{"vocab_size": 8192, "tie_embeddings": false, "parallel_block": false, "init": "normal", "init_std_qkv": 0.0201, "init_std_down": 0.0, "optimizer": "muon_variant", "lr": 0.00703, "seq_len": 1024, "train_tokens": 294800000}
Each number is 500 + 25 x the weight over its row's rms, rounded and kept within 0 to 999. Layers, rows and columns count from 0. Numbers have three digits each. The size before them is the row's rms in percent of the matrix's.

# v: layer 6 attention value, 320x320, rms 0.0953, rows 239-255, columns 0-159
# o: layer 6 attention output (transposed), 320x320, rms 0.0843, rows 239-255, columns 0-159
# q: layer 6 attention query, 320x320, rms 0.1, rows 256-281, columns 0-159
# k: layer 6 attention key, 320x320, rms 0.0934, rows 256-280, columns 0-159
v239 096:486520496483485517527479450459493528519498524512490484482479480523471457500507511506489539549504545526501487517478466464514531545483484450474488508497498474509521484497492504550461449531454486551487511521489514440466534515493525552490480476496506536469494514499510556486447486505506514516514507494510483483473511485517512509508486502502497485522509511483515480434491606496524498488486521498505490461505497493487514518543495551482461497505520496498525551468483511533506507495471493
o239 086:499518511473493503502493525523538511510491514500523540480463514508522512491464511499533496510530487508500461530512501510465471519521459483489476565528499498516485504485485477503516509508512520486477521473507552488512484502539474505499486497479525511493510523480486475483521497477498492509474500465490530475525536502515507536545501446535515501466470449474506502517465469510460545467514505481471506520495513513491487512506497522515520494478504477515479527488480502475479481491520509
v240 101:470472545492491510507466484512505516515501532513518515537509524506547534543547481516511476493476469526509512488525493531529484424528531502492505518550492483511543510487490551507519490503494514504510492489440475493451492512498453507537502531494483457476516493457502466485489452507525482511525455516480471537525491474502513440537522492504525475529537503501534479506510508523500491529501522472517449528512489476489491480557518514511534477505514524506477523535486451474494471490458498
o240 094:493515515494490506493513506483498479478516504442511501501493533495519502483487510531508537505489507508538472553509496465519473488526498499519517492513502491500504523474500537480520489531514512501564515505490515504515501473494548476488482499460467499507502453492469491510454505465492488489472479485499526494513544519481501544467462502455535514513520505508445506460499494489492474510503510477506547518503536490513500510516522523506491453525513481500537521521492548495481527496478492
v241 103:518562457502471515512481512487484492539490512519470476554491493525495519510526511532511488489510494517502483469533500482491487500492509504524479445495530483495490552465486462451546521538509473500457469482507505526479468454532514465504525478530497564538522499505492557471569490522476488493504476540496527503461507494533518520498511463523502505495465513518510450535487511518459522526497519508519495515536491508554501442508527515494501466493505540471477504485488462491537505525475521
o241 092:491509554452467525485497487487444463478500532485518442527505509530488543484451490482497475490495521460462477516494526542509478528493506501448509510479524504502495461496519521568492511468529486484496470498495515476492497471535496503496548504468475474540430525473543509499516500506557481480521497486510468503487485486516510490520496522491487505464497514501532511490500518521508459501459532479464503459476480526488464474515527493521482506497506485493506445505511502527513493526467520
v242 099:471493561527481473453537551454497513505514477544510517484504481508498517473491527486483491489498518522539514517453464499481482473492533502505486481550477518477547478487506542511468470454503506531467505515465500456537484497495498507493497490475521533435490504493516494536489502510472507507484536489492490489484480509462538431516522447545516500502448522530476436489494459500476526518479493531516540471499522504517451516510507498534507461557491487499498543506479505518451435488463483
o242 090:451498543540509490508512519488481499494471486460534495515530476498513468499506510514501530502491521499536478508504479520459529525485482482505497501542502512513522530504490493493531496476473486508509513518545493502527511526435468516500490531514436498526530507538517452511466465502527486526477481515479521543492515546491441486511518472489531488486498492479500464516541477467528459489504487526490464528490522477506459467516505497475508494502542489522519495526515538484449511495514516
v243 099:524465479504476483513564485491494477502490517500516521541483512538505509500495491458520522550525511463509557519511484512476502503532505501528488487510578563511488470487485498463531502517512460495498485479478505503453530496492516443483509532473494502496489507488515529500531512554496484486486460478482517498496512486492483506496472501519528499496507497506505489494509477497519514503507508506522495520500526496485525472527521509514491482505446517518490550516457505479489492484477549
o243 094:492523518479466496489493513467490489477497491426506482533544502491449480514496557506547492511510488526518526467485474509496459519525544491496483504492509501502517481519517458492508517458524548508488478535562469443540467494484499484493487468460474484507516491491454538498521503491504466438500525525515489505546507509460488498490518530472497532476517507515468464502525512506457565504509524496497510504496519488492479441485504470513502526516501499496480465528486523527468509525524508
v244 100:571466518461523449472502466505550478479503478536507525541474534474491537452558465528479480452526526525484485534510531506447487526500500521504491536527510555519501486515473524486491518487493479511522455479529525520473511489509478525516474501538492436516508547543497512491504468492465469455471501514498517468519513517497476490501504466486508500530499527502511477453493482469499510537492507483500478514477486482501506510546548492511538518480515512468503454543491475491460516491522491
o244 091:538483477508547566475510493480505517526517510458489532510470463498451469501497515481501516504515475477462466498498490468455481475540484490488506490511494473530509478530506462476506478481505489532520471489536487536510485476509518471499492480496509500495479498477493484534519499512491506496493443455506492519462510508509479522485467499554530484492509478501481487485479495506485482502529492479492511480500537502490537533514487524498523507522489507524503522471504467479583506489534479
v245 099:520459489455514504531523516565524518513475488461452547510518476544495470550477491526487504489517576448516477490491470495511472444491486502481516458510510514527495512516537511479535486518507511484478483455531535498490494527493530528476467486494469504472514511492500491508481476547484495520541480455493513499466484500516523510476530500523508512518497500498497518515485522506495502515491531512527489487502553470507456513546517488476525474493485504458519500493444521490505469502508464
o245 088:509531512478481504513490482469488511507527482468469528475515510473481479523554518463524543499535497507488464520546497512540518481501510497462480493503457535497507501457526468531456521524525550456548484495491467486515469497500488520500491489487503517469483469550455489448489490507544492478466507551536544480478498489495506503522500512521501487509506467494537511473570506485487546563518460459483471470515475480481509478563527507513516497510512514553506542496497492496501490510502498
v246 105:483456491556498514468512528481536478475508469508526470487518477504490524501476518554495470507465521498486482520496498497504490526502498506483501528486482489516518533491476526532530476512521465497475477516424493478542527478455521505487518512497441497488527514540549494488465502520529509532505495502471475544528518529508446526470496498503450486549518487532482468503518460499542491458464476492487506479493484477505480476498490508475528532517519490493503520480485470454493507510528467
o246 093:517492532536505547489497497466522506449461505498459496502531493540480485537524492499546531524476475528542521448505496513492517483474453473473500452504464510509481529495494463518525526510511514533462468530549485484504471497488467539480480491515460497501472530480487508504479503499493538496499518517494497511487517474478535489510482521572510521504490492550487479474470468498514478498499515444513511527485516531545477510492506475462492490503523490485519509534483516502492551480500486
v247 099:510443509538495511485483498477486519486506466502486470444578478471470530502497485515478499520495491509509462478549481506517443514491489502513534554482512483512489496517516511500554490468493463456495530525466510472478515478552472483492540461506486503488478560524521476499510490578502486482503570527519516516503552523492501491528486473477498504484488514515544492514494494513493504522498495464480508482523486522522511513463533543490518519510513505510496449537527486478489510460498500
o247 090:489490510498519533539510514510554499524483525501496527498472481460573515468514535482487496501501512500500539438499512478549529499493504473456492524519514500494465530484484471488493522460469486542488551550485469531539514550500512442498508513462505494544531476514489502512517480509482472500502517503462466491471541497558517494520498471508506479511506518533482484498478491493543506465493515486506577520472485490546486486479477486490506495454511478463494468530548485481526497525507496
v248 103:487527482516480514523470488513533497510515500482487455531471508574468479486503485557474500469503495515476510485480529497493504490459486539508534454505497483486517549515503484471521455519504520526537488516469514466529502500497543501485459464578517524526540459471519541528505474470518519520512501506469520519510514480483498466524510534534466525536500518480473516509436476486493534530501501509537480567524519509528508486523535473488517518528523483524493452533524493481477526507491482
o248 091:521508567517466507486510492495444477487486484528527497525491445481503532541532507513538507523504459517494514517532500462498492446512489505494502506509500483506490477525480514461516477488446487479486525485489509448503512510508478519513521486508501510529442518504485536504527520500459483473474454506598521504503513524462475483532472502512493490499474472464479498527515521484510507513516464482504451450511510500505494497515483503516511526548473519502514513484516445533484474520497489
v249 106:490504469534500499487492525534521531504489506499508461536519485526545498502510475540501541550504486426489463439518498480548461503507522519504514534486472520502476488450544469530499466511477477505473542527516497482500516515525467502533519514502524486501495435508466514475472472439485545530520482505502518536452519511479486516511480505525443532504436492466486488483484513484534514499487495500514510495482508484513467544511506525495483498506468509520500531496491490523551485526514515
o249 099:513524529458467525482511515491446516491522522475523498504517471514526474499466493486474512507469503493511544491510482502536479500491495495465534494505476491486538512501474491542534489510465491494499529547554484466483501519497535529468486471501491535486460490511529500498478492534473516505487512513524478474514518527492501520488509513537512488528492523470457561467492446525475532535503509522450493524533507501482507524461515539491488494467495510488487503560559485501457523464485495
v250 095:505489487513484522513490472501485548540480512464483527506518550475486436472504498505491517501483464522486504466492497465504532443529494487460538478477513518537545485510483473493495545487481501480511496493433522473506485491492509487526470510487495421511500454491533510517545560479440501482486540476496510527524513527507465498515511490504500485507461477495517501496527508475507506499515475512504528537490491521442506505523472489532511512498531537483464517500481475507492506499536492
o250 086:520532484492511500476524481483517499482527487503538527531492517488508487471556500557491488488469514504519450473471484506504484486465558477508523530524481506489517521514497533514502509494494467492521487520486524499516508560475509518513482458537499525490527508466511521482470490460438480501585519480489505508498429469510513523495487491472515513513504487519507495501531549522478446507520491486488506479527523448497518474472474486504501455489487469488493539442475506531545546514525504
v251 095:432464483512491482504490531464517505525481513503515476506478492512482504490495519527554532494490462509506507531571512461474477512459480491502536444494489461506529511535481517458551499469480481501531480522470512550514483503510469502486531498504510474467525446437495480462483482505511518507495511530452501486520476532472514469492494483472502502500540526499514515487526520476459538531522482461501499488537512457515483500533547498528508566504520491497530492498461525496485534480528509
o251 086:500484482455514509509521501506518484495506499486502501517479524514472489528499512482479510495561508482488557436518468474476496507519554506499522506502465492532506502521481502521500503460488489523513499504523520461475511509493530485484564517510496524537495503479517506524528467515523487459499489534534513539449544442519477498496477476498509533533513485512502472510487501475510517470499474483499535493536483499511488508514476490491504477487542519476512500500459465504514506485468473
v252 098:489504518468508508512496510467465526491492482510530513492514467511508443504492494550464495491456500506496477514514492507494492494497507524505479482559521465490523442485483497516540484474503508512513463506516542515513474498474518479529465489526458509441471538546496472447481508523499467485550521503510490476464522499556526486506489484513491508502474469498546516542508481487494518508513495527506514472444460532486530489484456555523522511541473524559520501468512500510503487462532502
o252 092:489527471515491491489514482474525547496536497468478510503441501521492542520446505503521529463506513484526499504481458531502507556518487504468510524503488488490538457511488497494505500514467503487513468463575495508473473471515463559485469487532491483552499512487501488501461501475500532506475537504477479495443538434536512465469533479446515482482491542549483529537531469504499503494476488497478516489524538520511504480510498526530496457516507511487490518458520467542462478502521493
v253 108:495493468517470494462503519530485477470502473475555480495496486504500478535537488486505484523488509513517511485474490495536483527477488475478521498526518536549468483526509523494552511530513503529502497520503500509476492490500482472487497522513476517493506448520486464510487526503509513549521510477503500442471499504498479479511485491500507503509516531493494559460513477502518513478498487530501499467481494512480548510497505502495498441453505532515512507510513530510521454520472491
o253 101:522528535519538506536496501514515480501463470468477499483459538500528503521496457483474494507477535518492540506490512485485493504497477481475533471440534508500519520488506488503489515535498467534518526528521511462491472534495488505463510463522433504494552473496512517499530511502472440488497504496488503494521525493488471473533503457505488489506459493514501524527510450530501523487485532513514530470479473464555478567471536554500484487530507487486487504496509484540450540520501474
v254 096:519475507516486506520499495519498527484506499471510492471515529480520518499495503516504486494505536444501525492482453502519481486526555491473502424509459536472501554478493473494454487443483472442541549526485460490508527532525477525502479537526479487486521486560528508505484491509491531523533541469488511488501525516490508518501497486527500488460504518498489449500509489506517476529485486524493511472478467508499527533479487480510500490458504517472501460516485489496501459488491507
o254 091:516499494524491493518473479491489501507518498458531517505501524520465496463572487506474504536463517480518494514470470480557498461504507479456495503490492508508487508526538519514532479506522503475527543502504523497508537520499507537521559489553419515524504522504515497529523508475490530524529501522493484534467444470484485500500534468509506518554489483485453506555495478522495508453512511521501507477517470478479450530489514504509525497500494458480458497490462506525531532508533482
v255 097:484483541501537497498559516494519528524501479500520494468489451533517537473457527485517476462540482471503487500534482493486541545498444492490483471542505482485487511509497533502475464543498479487511501508492512513473524486498516503453521505523474458477546477520494506476490531564543519488511523516469454527481509517498466520488466504520476499508506530563490465497516417526529470527517476494491498530476481491500494479480543525529493509509505513473473550518468465489494487499497566
o255 090:489499521573488494470495537446475480463492499475526514471505513540529536500561499467510520512492514492514491518476480518484550493480511466486493529503487554503546528499540483515499534498516524492552453537495497482515517491509515539491516497482518548502459500483500473491541518491478530479472483469511449528500462489520496478459469510496516502524459481519515488516462472463513511489525519467537459523525483526539472489461521512522503503456486479503487491527502521481471467506491475
q256 072:504536513520485488464464523514480505503484488479499492508508537501522526531516481493491531495545528525480480500512516504513509445489464426495497484544495497492489520496513517503465477487460479498518493514515528486513488532482536551543485491500501441522493516534419429474532506511490512496483485458530500491498526493508527518519483476532507478509503523528513474515512517522540499532473509483532539509496476525498502477493492523498545506504460534459543515523513491511507493488487487
k256 084:523476473480490496505536515486505476529514539507512499504513508502519453487443514497458500504465474518516487477529454524529511493483493514513423512507449504544508504530526495510564520452547486469493523507540502488478428543503531524500509496497502514540434532474522540497534499519498496531509508503525500496495497494452518521476504520492464458489524484542519513484501493511499512473498467493480504469470463499468432508494467477484505530532492509507504533502524487495524529507511481
q257 069:466476447489565513538477467489471524521484522476501507492500488498511524467534495519519476509517501483491456507515509476506501484465529473500515482561510489500496512542494479524512511482480488515477508522542520525459490542480517551515491518533477513538491498508485525493504502509494559555474495483459509494493464544477522530477514544518470513515471509518524477491498486524526520482444491534511507497512479495524465495503481495501545502487519528507491530523525529481479518498504531
k257 073:489458484579467476454520501534493511488529493469517484501489503500507458513491483531510470530482470494498461526516506475493471470541508472488497490503484475509523533523550511510550543460457525529538492511522451516486498508468517531486475498516491503539484522463523502502483538516509520498480501545498481552538523494526532483487507477479492454502505487565500488458552441548460516479476546449528474503456513455484494498503510487521528557472467503489508473514494486504500502492490507
q258 075:508507504531504472524468499503459485471509516470507513497489518518488462517459522511468563499469509488506527480508497488498502466516465533514490542513476476535441451518517559501454517531510481567513518519470496493479483509489550523480513476525494516507475503494515478499452467500512494511513525454518492457482506483497503487475474496511496503509470504505486485538517516488491460478491464454459507490495515517504544500437506502480506508530480499529443476495515494498522522506450559
k258 076:526518453523482529525474491493484525545540531555501467495493524515475494482506490537534476503511537504525475477482523569495443519552500521511472497478503530506521497503469491558467507472473462533537547525524489500502494446505524507502432487493488473486522519523448494491522487493490479546497518513454522518512465487488486494526490517466521524504525486533486510520501528511487504470518495495471484548497504494538519483502543517556492490548478511517507519475502456507516509490518475
q259 075:502478494496544447527516506503525499502513486473482556490517495517487513497486540497559541527481492480514487539507545509462481523462542553488518486503527491441495501490509483536480489485496515490537502506515437502496507489472449473502495511521498549489477464506498497516492523497483454552539463473469517498537504533530497481526471475461504507492448482495465511511490517515494508493506510486524511492519495544541477554475473472473530504496489461507432506509511509510507505472477529
k259 083:455539536548475493487487498503471552504501509509509525556549521504496531546460509490532497464488508480492514505534512512493526531500502521481478530526508461512489495468510511496538473480517481502476515476496495521519466503447476495484483509453504523543506558510513500498506501505504509495505518540509514467500522522491472521517501495506492493497512437528518536478540457477487502511495535503477472495515488483508522510478484502491531476493480510508485476535476524490506504503503470
q260 086:501489534530505432470508501479553509504490483457480510521476460500534492498480499488486550499509481534536516509453534476498498504544494517497511533480491437500507498483499532422496484522463532466500520462526482479511524490497474542521507522516480562522521502519523512495518480483505553492485504506505549507503452478471543495505494496430506464505501526535506481508537484529514516491529477501443487509509483453524507537495512513524475468467516504502505510495453466498504505489511482
k260 092:486494518492518495504483471510499507529544513485464512520517485469505517465522461526482494497529449550504514515545420466474484481463537493527485493468489560555468489452483532501492466556515517501509493528498517512556471480507496469475519513531451499485535522494510482499486518556514489487501469510493522498468503554521486496513505493470528486521483522466482526499468500459496431474505506482528507534496465422487505513500463516503508472482519482503504489505496466500474497468444505
q261 083:491490498470508478488534512473466551476519451475523556475535500499529481521484508479501518471500507509465468566500561527518515472495471510504527503474460500480511536509489486503506505512491541504506494491563505498543481529484513493490477466469542441457511497525506481455528548534515507468483501512525480517489508478511488477519491518497468512489476512526510473496509459533469532499436524507478491445527512476473506480523479475499539484570452517484493527492489480497502484538496519
k261 085:510521515479462476505516517536523488494468505513479524461509473523513469504511504521489515464443504504561521497515527464474509512504504498450488485507481483484494499492517507500517508504496501514503489445478520498438477506508553519473529471481505510512445496461518518510534485509522523498472479480495483531513500470470484510463533487509489470505508485516471530519532482477523525504466491540524511525467527483509525487545490535493511486508541495487503464543508455489533500522479486
q262 075:516475472474522582500492475498512514481563485522480509489491514497501536487490518482498505549500507509539511511508421492515451520513531444459512516447517493509494493541478478512509495549503483468485513469492473505461500478519502520514460506526499528513491486454524503538457500516504490473517530517438488512488542464489477503522505462485478482476534449483531469474544529524533482497500490525495496471507520489535477516478520488535536483489475541436541513465502511497502519542511465
k262 074:477485478503497482502518507512434518499523464436496470472521506493503494469545431521512477535512495488486533525523534464474489482485548482480489501500491488457471502472514477498455519493510484480516518506502478500497470485505514488496518543544503495517465495468478508519500479517501452499540522506518553472479552495482532515506526505463532464509530513494496480483521503549531510526553481498517500504475511504464466495473515504512521506480557491531535534506500523512540489492513497
q263 078:464482502487525524535488487489518452524488493511537469534481498473522464519495494543509498545524523520427470487549502501513501514498486506507519486512521502500523464561532509547506485533478513495526482539496471494505514475537491495522500486479522504529541519495544482510519507481487448505503508516459524471537520539521531505476510512533500505509507515518465493501512493523495463490514505448477561457502458516469539495458478509541458489487479459506441503467495484520502535492460478
k263 083:446496491495532512446474553490510534510520484479495502479466545513519520525545508463495508491506497466518463502496511515492509538517490499501534481465509489500488517474478538512502514472508491478533511476511482492547481482489465478457500488519505477511471494449466524488481460530505504459532474448489490545484507540526454550505467529486485507527437527485511529501548472534491532508496508471454459520519502515503479465524525488470491473533496516514508465493483482510495515512505504
q264 077:501463497475458470476491490466504472501487516474501510505492540510525507512541533448486511479510499490497539558499505474497533474522490513560476457516520524472531488487474489497463490519550504511540563490494506491503486489490489511480465489513525510510515525516542481457498508546522520507491494492491506490513455507470503504473528489474483473487504522441504519508533511502488453494510509540507533554492527516512453467477503489461483545503503453522497481512512519470497490468488508
k264 078:495485500458492529482511500490498511471512505472499484482442496511494500509497525467488504490546489484485493521488470534499485473489466513506483499487506525547465536489547479473509507520490501524472457528483477532492517492513480508492498495497463517482534461513462502467493493492482521497549484505499536497462543466480510471517504471456481513480521482507504501502505493511472497512550521538536473534491494459491503545542573451576460488521516482490452527512518474527490550484532485
q265 076:506480503551457537499449485500502496510466497516497498491493516520462476494506506530507450522532517481530541557495498487456495492510517523503484480514476450492513515581496501514511534507491459499494497508519513471480528497474535443450488531535489504528506487513523527524542565539486532515487464492546504476461506487521520506469478457500444460487506477508488520550509507504496475498530471482485498499479487490511507537462502508503502466497442473527471496496499503523523455518470493
k265 080:486505503472517470464500493493490550518489501548549519509503516505478511515512495518471506551504489472480458538473506499462498525524521478509529507526540505488506476507505513510486488542473494479494518525467513482520517456524465548487478509470510489482537478491500500522460510516503509496483462465479510505527485516472495493492469493517474493499481504496517535494515530500503526505449499562501457489516491523480516467512503475518479474490534480465532486558526482489513548456504482
q266 074:494511491517467475531471437489470469492519490526450494487464450506501523489521501470525499480516490472522488496511483532510486487519500472482520493479467505518541486496513531530518505524515522559535526526529489549489521467480526472496535506503440484531523506506481498508517490515545531527491504522476507512495523537507524504470499480502488487503496465503518493474528488485528524479476520503500485470481482468516492515481473463543470496550518537507495527529494479478533529487500517
k266 080:480520485481516503519530448527495467508549492464521530538452472497506490550499519507495487491509501492512529487525527476441510526490450513478470551496513497509554510535496474513499539518482528501458560481498461477493517510501506515520515482506472454444492501480473513478509461515511498509513483509452478480489500479479528519506471525476505458475478537482552499450485539524501496472498522519483506508518469533524518545486499480489505515477503460498540492481532499522497482475523479
q267 079:489482537492489570504512509497484526506478491552482506509491486508470476503511490512510475478495509527492471510481534537462472489461544482521518509482464498447468508486532495509493534486522506546488467497551485515505540465502514484471513494472497515519470547506458515537499514483495506511472539560486519513507537499471529494510528558484488553467517487502501499486478496530478474507502515487514466532505496516504494509521446474479505486529522572558552516462430530504518499483506483
k267 083:503493543496458484503484491511477518490471487501462459477438489533495492565491474523534471505486536523484483524483504494479491521540530520503502521480481532456475506552507513507476485485508511502495485530486509496489535527501476517518464462533483483517496506493493504493514550521530542506439468525514476490498514481472511546496504520513530506500477537528517466502471515495535528501485516485525539502512488511524516478477478485514511510506462552505491496497489486482502538535553496
q268 075:520518500531511480517499479498540532477522514503478494457515460478536502454508450484512535483445491515457515474444526480532477492504511490474505516526472506564504488460467519479508530470547508516465525509507518522495496513490506519529494491535501477485487497495456483460525494483482534511533496489529481506499469499516522512493512512446504502500449517476509504507465482506492515514535531503535496520502528504512494521521485480509504514485506446484511522512505565480539494503513458
k268 080:434511511473508491477500500458506486489508536513481543551483511419492491436490522433502522510494461509524533471465518503501497470475463520467481520474479496506476484493518517513494456489525507483535539479527524500502529497531500511471495495548528464556485527497505511533512524494484510556513535514474496529495518509499504503490501509509520484473505513462487483504526510499530523486504492496501540512534499511478528485496501465475505533525471466468513545490556493500514483480511539
q269 078:507474507508521514531511501490501510449509536472492491477467507487501494507449482509501491460500511488507534495492538524535497495476527500529449515466531490450468467464472532467548506485467497529560489493534515502487504494496496501540517485488432525510514472522553500466535459463452536518503450501482468495519537548522501511526528503518526483527464513480520514508448513469464500505521502491474533491519467483495509487491522542504511500491511503562524481488485504482519481521490498
k269 083:454486460498498488500471473493490522491493516506543534466499456498525481491505531511495479539478486526466521454503519463518527480513526489528485471500487521522537524494485498512452508496492542494457474485529524503484506476524535488547490502492507500473492482479550487495478523494523503513515465516538506462494521524495483485484533466522494545460492494545494506524518499485462485492541574505516495512536550500569529490487482418513460507509504508487516519477470521454543509501493541
q270 078:511468491520511497450498507553479489495532476502518529523457473453538537518505478492476490478497519543498505505498491522494499485499523422483495522502550505472484449519505521452481465510493520476487499499482533528507520497479497497532484507504485503491489494481511495536488486489557488541520518494484512534484494470493520498519523490522454479499504465464530512529516563512477494478448515516506494470539508447502506507516570484501566517500516533443490503469488510516495517498531499
k270 078:520463503505485518508504524480506494485508498493521454488499492508553463514465500510509472547496520522509520463524483477544511533478525452538502526486450501489497458472516512473494539490457540472527498475543517526474493488535505483555519527542509500506460482529512481551458502488527504451479471520489481520496515472520512475507492455487482500464485544512515504467515490496533479502531493461488478524490502473530516492506473455491511517496539455506513473486504546452483470494549484
q271 078:483518515504500497499507472490489501514500522513475539470471472471442547554474490518481437521506484543485470485522522497486512460511555544514504502479514508496505521513525480523495555504510483490516505539472490539489474546552490499482486513515513543495492522484463487475492501460501514486482560496487486494522511478483515531527508499526462496525480486520504513461519503475514494484432498503519478519503554475501492526470472456508535506527485447485500517542448477513489541472506507
k271 080:492524532500465459501475498516488517466487510490499481524516483538490474495504505496482478463549459503466504493418523463492443492519508512502470513520481451485512484543514539483483516533511508494536504483510492506461499508515524505523534524487542539490510511465524512508540498498525551466462493520485511459509517458494493488530479505461481526568463521469511521524509495526503512543456496489442520490510509474496468498497496551529528505421447509476509530548488532488493545501504528
q272 078:556464459529500501498457504505517460520514523496485532492506517501502464505511451501511537492452506503489496499477521470537477492509485517482493480529533476504521508484526512497464527492511515445480480503489495518509519490521501441482475480488464520465509542471508525545521489493469506514534479542516482475470493482457467482526486495513486475493484471535491496528545522485478490492594542479482512497491476582498459501491483472497526525519529424508490513520462525494503472475498501
k272 081:545530519510495502519497527486510525477433500524503551490496534465508507481495462499458525451487549503517469502539461494471486527467505490455501474468490499529479525474485512512499514528508531494469503455485518468452488517509486515517483519524511511522506419533520516484515493500475486469505495475544509539500510535517508484499467530476528425488490501481487477522481468520485498511480498470527520512498526513511500516556493545510507523511506464489498493494539474530521496516494513
q273 076:483510483482509467461487511507529452527473492507522495487496526523499509517503454528493494503504492473507533522480450470501501512495514528504511535511466457503487485490488522498479521471480485497499505489516528508456504473491500510513488503566499446486513530477511509494513516464493535516485511520463531457495480453518493509514485454543467521511506533529516499536546544458531532496505469520486474521510529502487493527484491575450485477500507569513477511483525505466480529503484466
k273 085:513459494553481552513475528468484460493516483479482491516520513567525531501455508492526468448548463527494530486500491488474525494505504504503501527517475486509503509498467501500462536477520485472488508528503453503503472501498491516518474522489509507473526526494477470512499531488472515458482475531515509496524554523562532448476511506497481539542528497510517504430498499521524490496506528470520521510498477464478504481508500525512526496504487512457470469514462497509507491457496465
q274 082:477508514508452493448530509470501490522486534476506466498467519470516491525546516482464496518489462482504480513502475437492538479484502469505497482477486493549494552496531483520548500517516488515539526521538523463500512513494506501540491521498529546514535500500489489532486488469533511433515504500526502511483474496513519505505533491535543494490550477499505499493493504533545551517493538476490523493486496507534491510503536519494483487495486449490510513444491513474448489488481444
k274 087:511499515488537509474497490499544496509456492481517532540517500472529561448508482505527544484496540535504549443492487536474501483487504500472484522498517454568484536481490477479508510483489507464517482492521455520509456486532515470468516540501446546511493484502490509460475495474485499474473510498525508478489461487452486512491500523470488461508511542426547474461500527470513497516480500520516505484476542501495495507483469512541564500526523494515499499494498551480461494498483526
q275 080:504530488491481495470496504511507467540467468505498533498512512500486502498479503541483515500497446520511470467508526468469486489501470489499483506524490445544490542507442460530496459455464509489446462453500497507478497533510533477500488520491485490539478497451457531469461532499527503490523487480533513500540485497502500512461530545498521546512471489528505515523490465494515482488496517469526521464485515516448514544502498487442511491511492507464517509535517497510529493477477474
k275 083:487519525514503524490481546487499491493536489531497508545501509498521520536514521442493497487515531489542506503500505524497459473464474505493517491552501462514465492479487488494511544479511463461493526479515497509505502525468505435495481493543480481510490491481516501528535535536487503507479470499527503472494459495512517503448498482501513504467477509487456542517469525446477530519472474487468508503523517517452517527449509484474518503503455571490581491514496537470483513532497489
q276 075:510487512486514536574472459486510507539524533506507487473509482465490518464508516511504529469500491526491506513508485526496485487518489553484499495500477485521504519487483506511489470486490496493508524517514519530497513443524547478481522539506525493514453532497565476504490522470520541505479496555534486511517542476529512477540520503509459463550464521456466496513543514444454481505522524522556461430473544523522503503487526503480506496495557520504500491537497504548495511506501472
k276 077:476465503514466525467511506500488503498517490513535497508471511504460519515516480516475478491518494506471477487505544508487496506510510504551509495494495523469485490513481492498457500490451517510516539470505531489503498472460477487512501481509531479529556524500547504501493502534464474483476507512502487498483526470486576512527528480482460432541494471509545461470525545517514522503534536457525505495518510511493450534494555505511496509516494530529505484493480522530485516504470504
q277 072:483474498474506532539497497465503539495473483446517520438508486492505534504479496519537495499566468514512463453506492514484529494547568489476466534491483517487518474520450477504518494480488475521513525528514507492480459505512463487537494525519486451501467495491487470505480542482477454518490487473463527489519472482543514486488473515478438514507519507484526516489504518501482529506539487502521529511486493501528475494496540449525572500514467475525483492466517536468463506467489487
k277 078:448501517477479439503501499516465489534435487474512455552513492496503485507462516453530475516523510487504481460500515497444477531560481485484493467501503504498540474559477490497517502524466506491511469483498504467539526513496526494485504480515500497500480516532480450507535519495493486546502454512506516512474494450479491532499495545490452500484537523492499492508535500537510483505505478469469494475512515500532501504490474517502519511499437475469491511541502485458500507512477466
q278 079:505477480577451445527534494505546497477460521538461458480501539497502468463496499518455483500454558560481507499486504518495513551484512504508480500512513483491523471484476484447496506540532520485526556481467531528496491496566510454524486511461482546516473509487504499501470510493487521479497474463469507558497474486512448511457500507484482508491480505476539496480493505466513536519471490504498499481470500534530536524548524506480488499483468544507535497490507527504441494498523512
k278 085:474520500529569525501467488492495461525479468537487484515507509501508506493484449469574531468545491488509532482456519467504464480523537471507501536540493463503504476511480484472475452499529503511464525502514544491493469483514527527506517500538505511452524486496500502503458519482534520502521524477444525514485473517516493495509479472474543528483489544488496493533540545470511455524519528459523511487553467472509530514450531473479470533493502500467533440511529525461481495491505483
q279 079:481482467511490490492537497484550486485465512519506548484499464485523556508553468515523500545498508528516487514436475491512545528506507518476531480488508523483490512502495536501497478509488482480523496469491491461501477532509498532507493482500470493531499513550496511477512442461538488506511510518457543517468482513537490551516468462523517504526502535469494474520483503510486513521572497520481506539496540550536482516528534508522504457532492520523512490447494490516493491472463501
k279 087:502528518485508495456524520493494511508472514545495482521484499508494508494548494517476537482527485479457497482490466551516544457498491498533537507478485490532519521507494496481470528483496505508509463448551486506501498490506539429523488531463491564464499537491483494531449505528530488467549521467550516499483561498508519497520480486475499493490542473492472545502483488530556474516524483482513514504465481469501527491495494494486525491489504464504431461451500508490520499492499505
q280 083:539521478502548523524505491510483507483524515535549544514501457488484493501520484514480474495507496515490555460501443491499506510517496523539494516476512469529560489484498448513506501490499470495514525446494515545499496517535501467464520487485510501497521500522516528477504500500526507537497504474478475472506549518445459516478464512493497485463465498482474523503499513499487504524536461544546502489485498479536482491499470443480504499531522534515471537489460511538491462507536483
k280 085:499475508531531479499493476500442508499512448515480482510515510476512509487531498515489467446485490526450483519513518541488481501495486498509493487496494512444523486504499488456497468552506476497467522461517523497468531495493514490508478548475501536562522519548498489543527552510472528485546510528499471478516536480504477470503536504475523485471531465495517490517494470487503458492528493520503508507491531546502525480484515486473520506502476561488545504512519511457500473473521500
q281 083:482468513471507525489522469458489477497476540498485524478502497493457495509506541472456538498535466484502502496544515487552516436496459554494500459505496465483482436486503481504491501519508464470514500485478478522525461511514511530502566495484493540511481464518514523471538472476510528488482498503495491476498486502499501486501469498486496491498532492475516484530482523469515503475535513503538488430503487528461550449528472466515525520494497513566541503529491456518509499550478491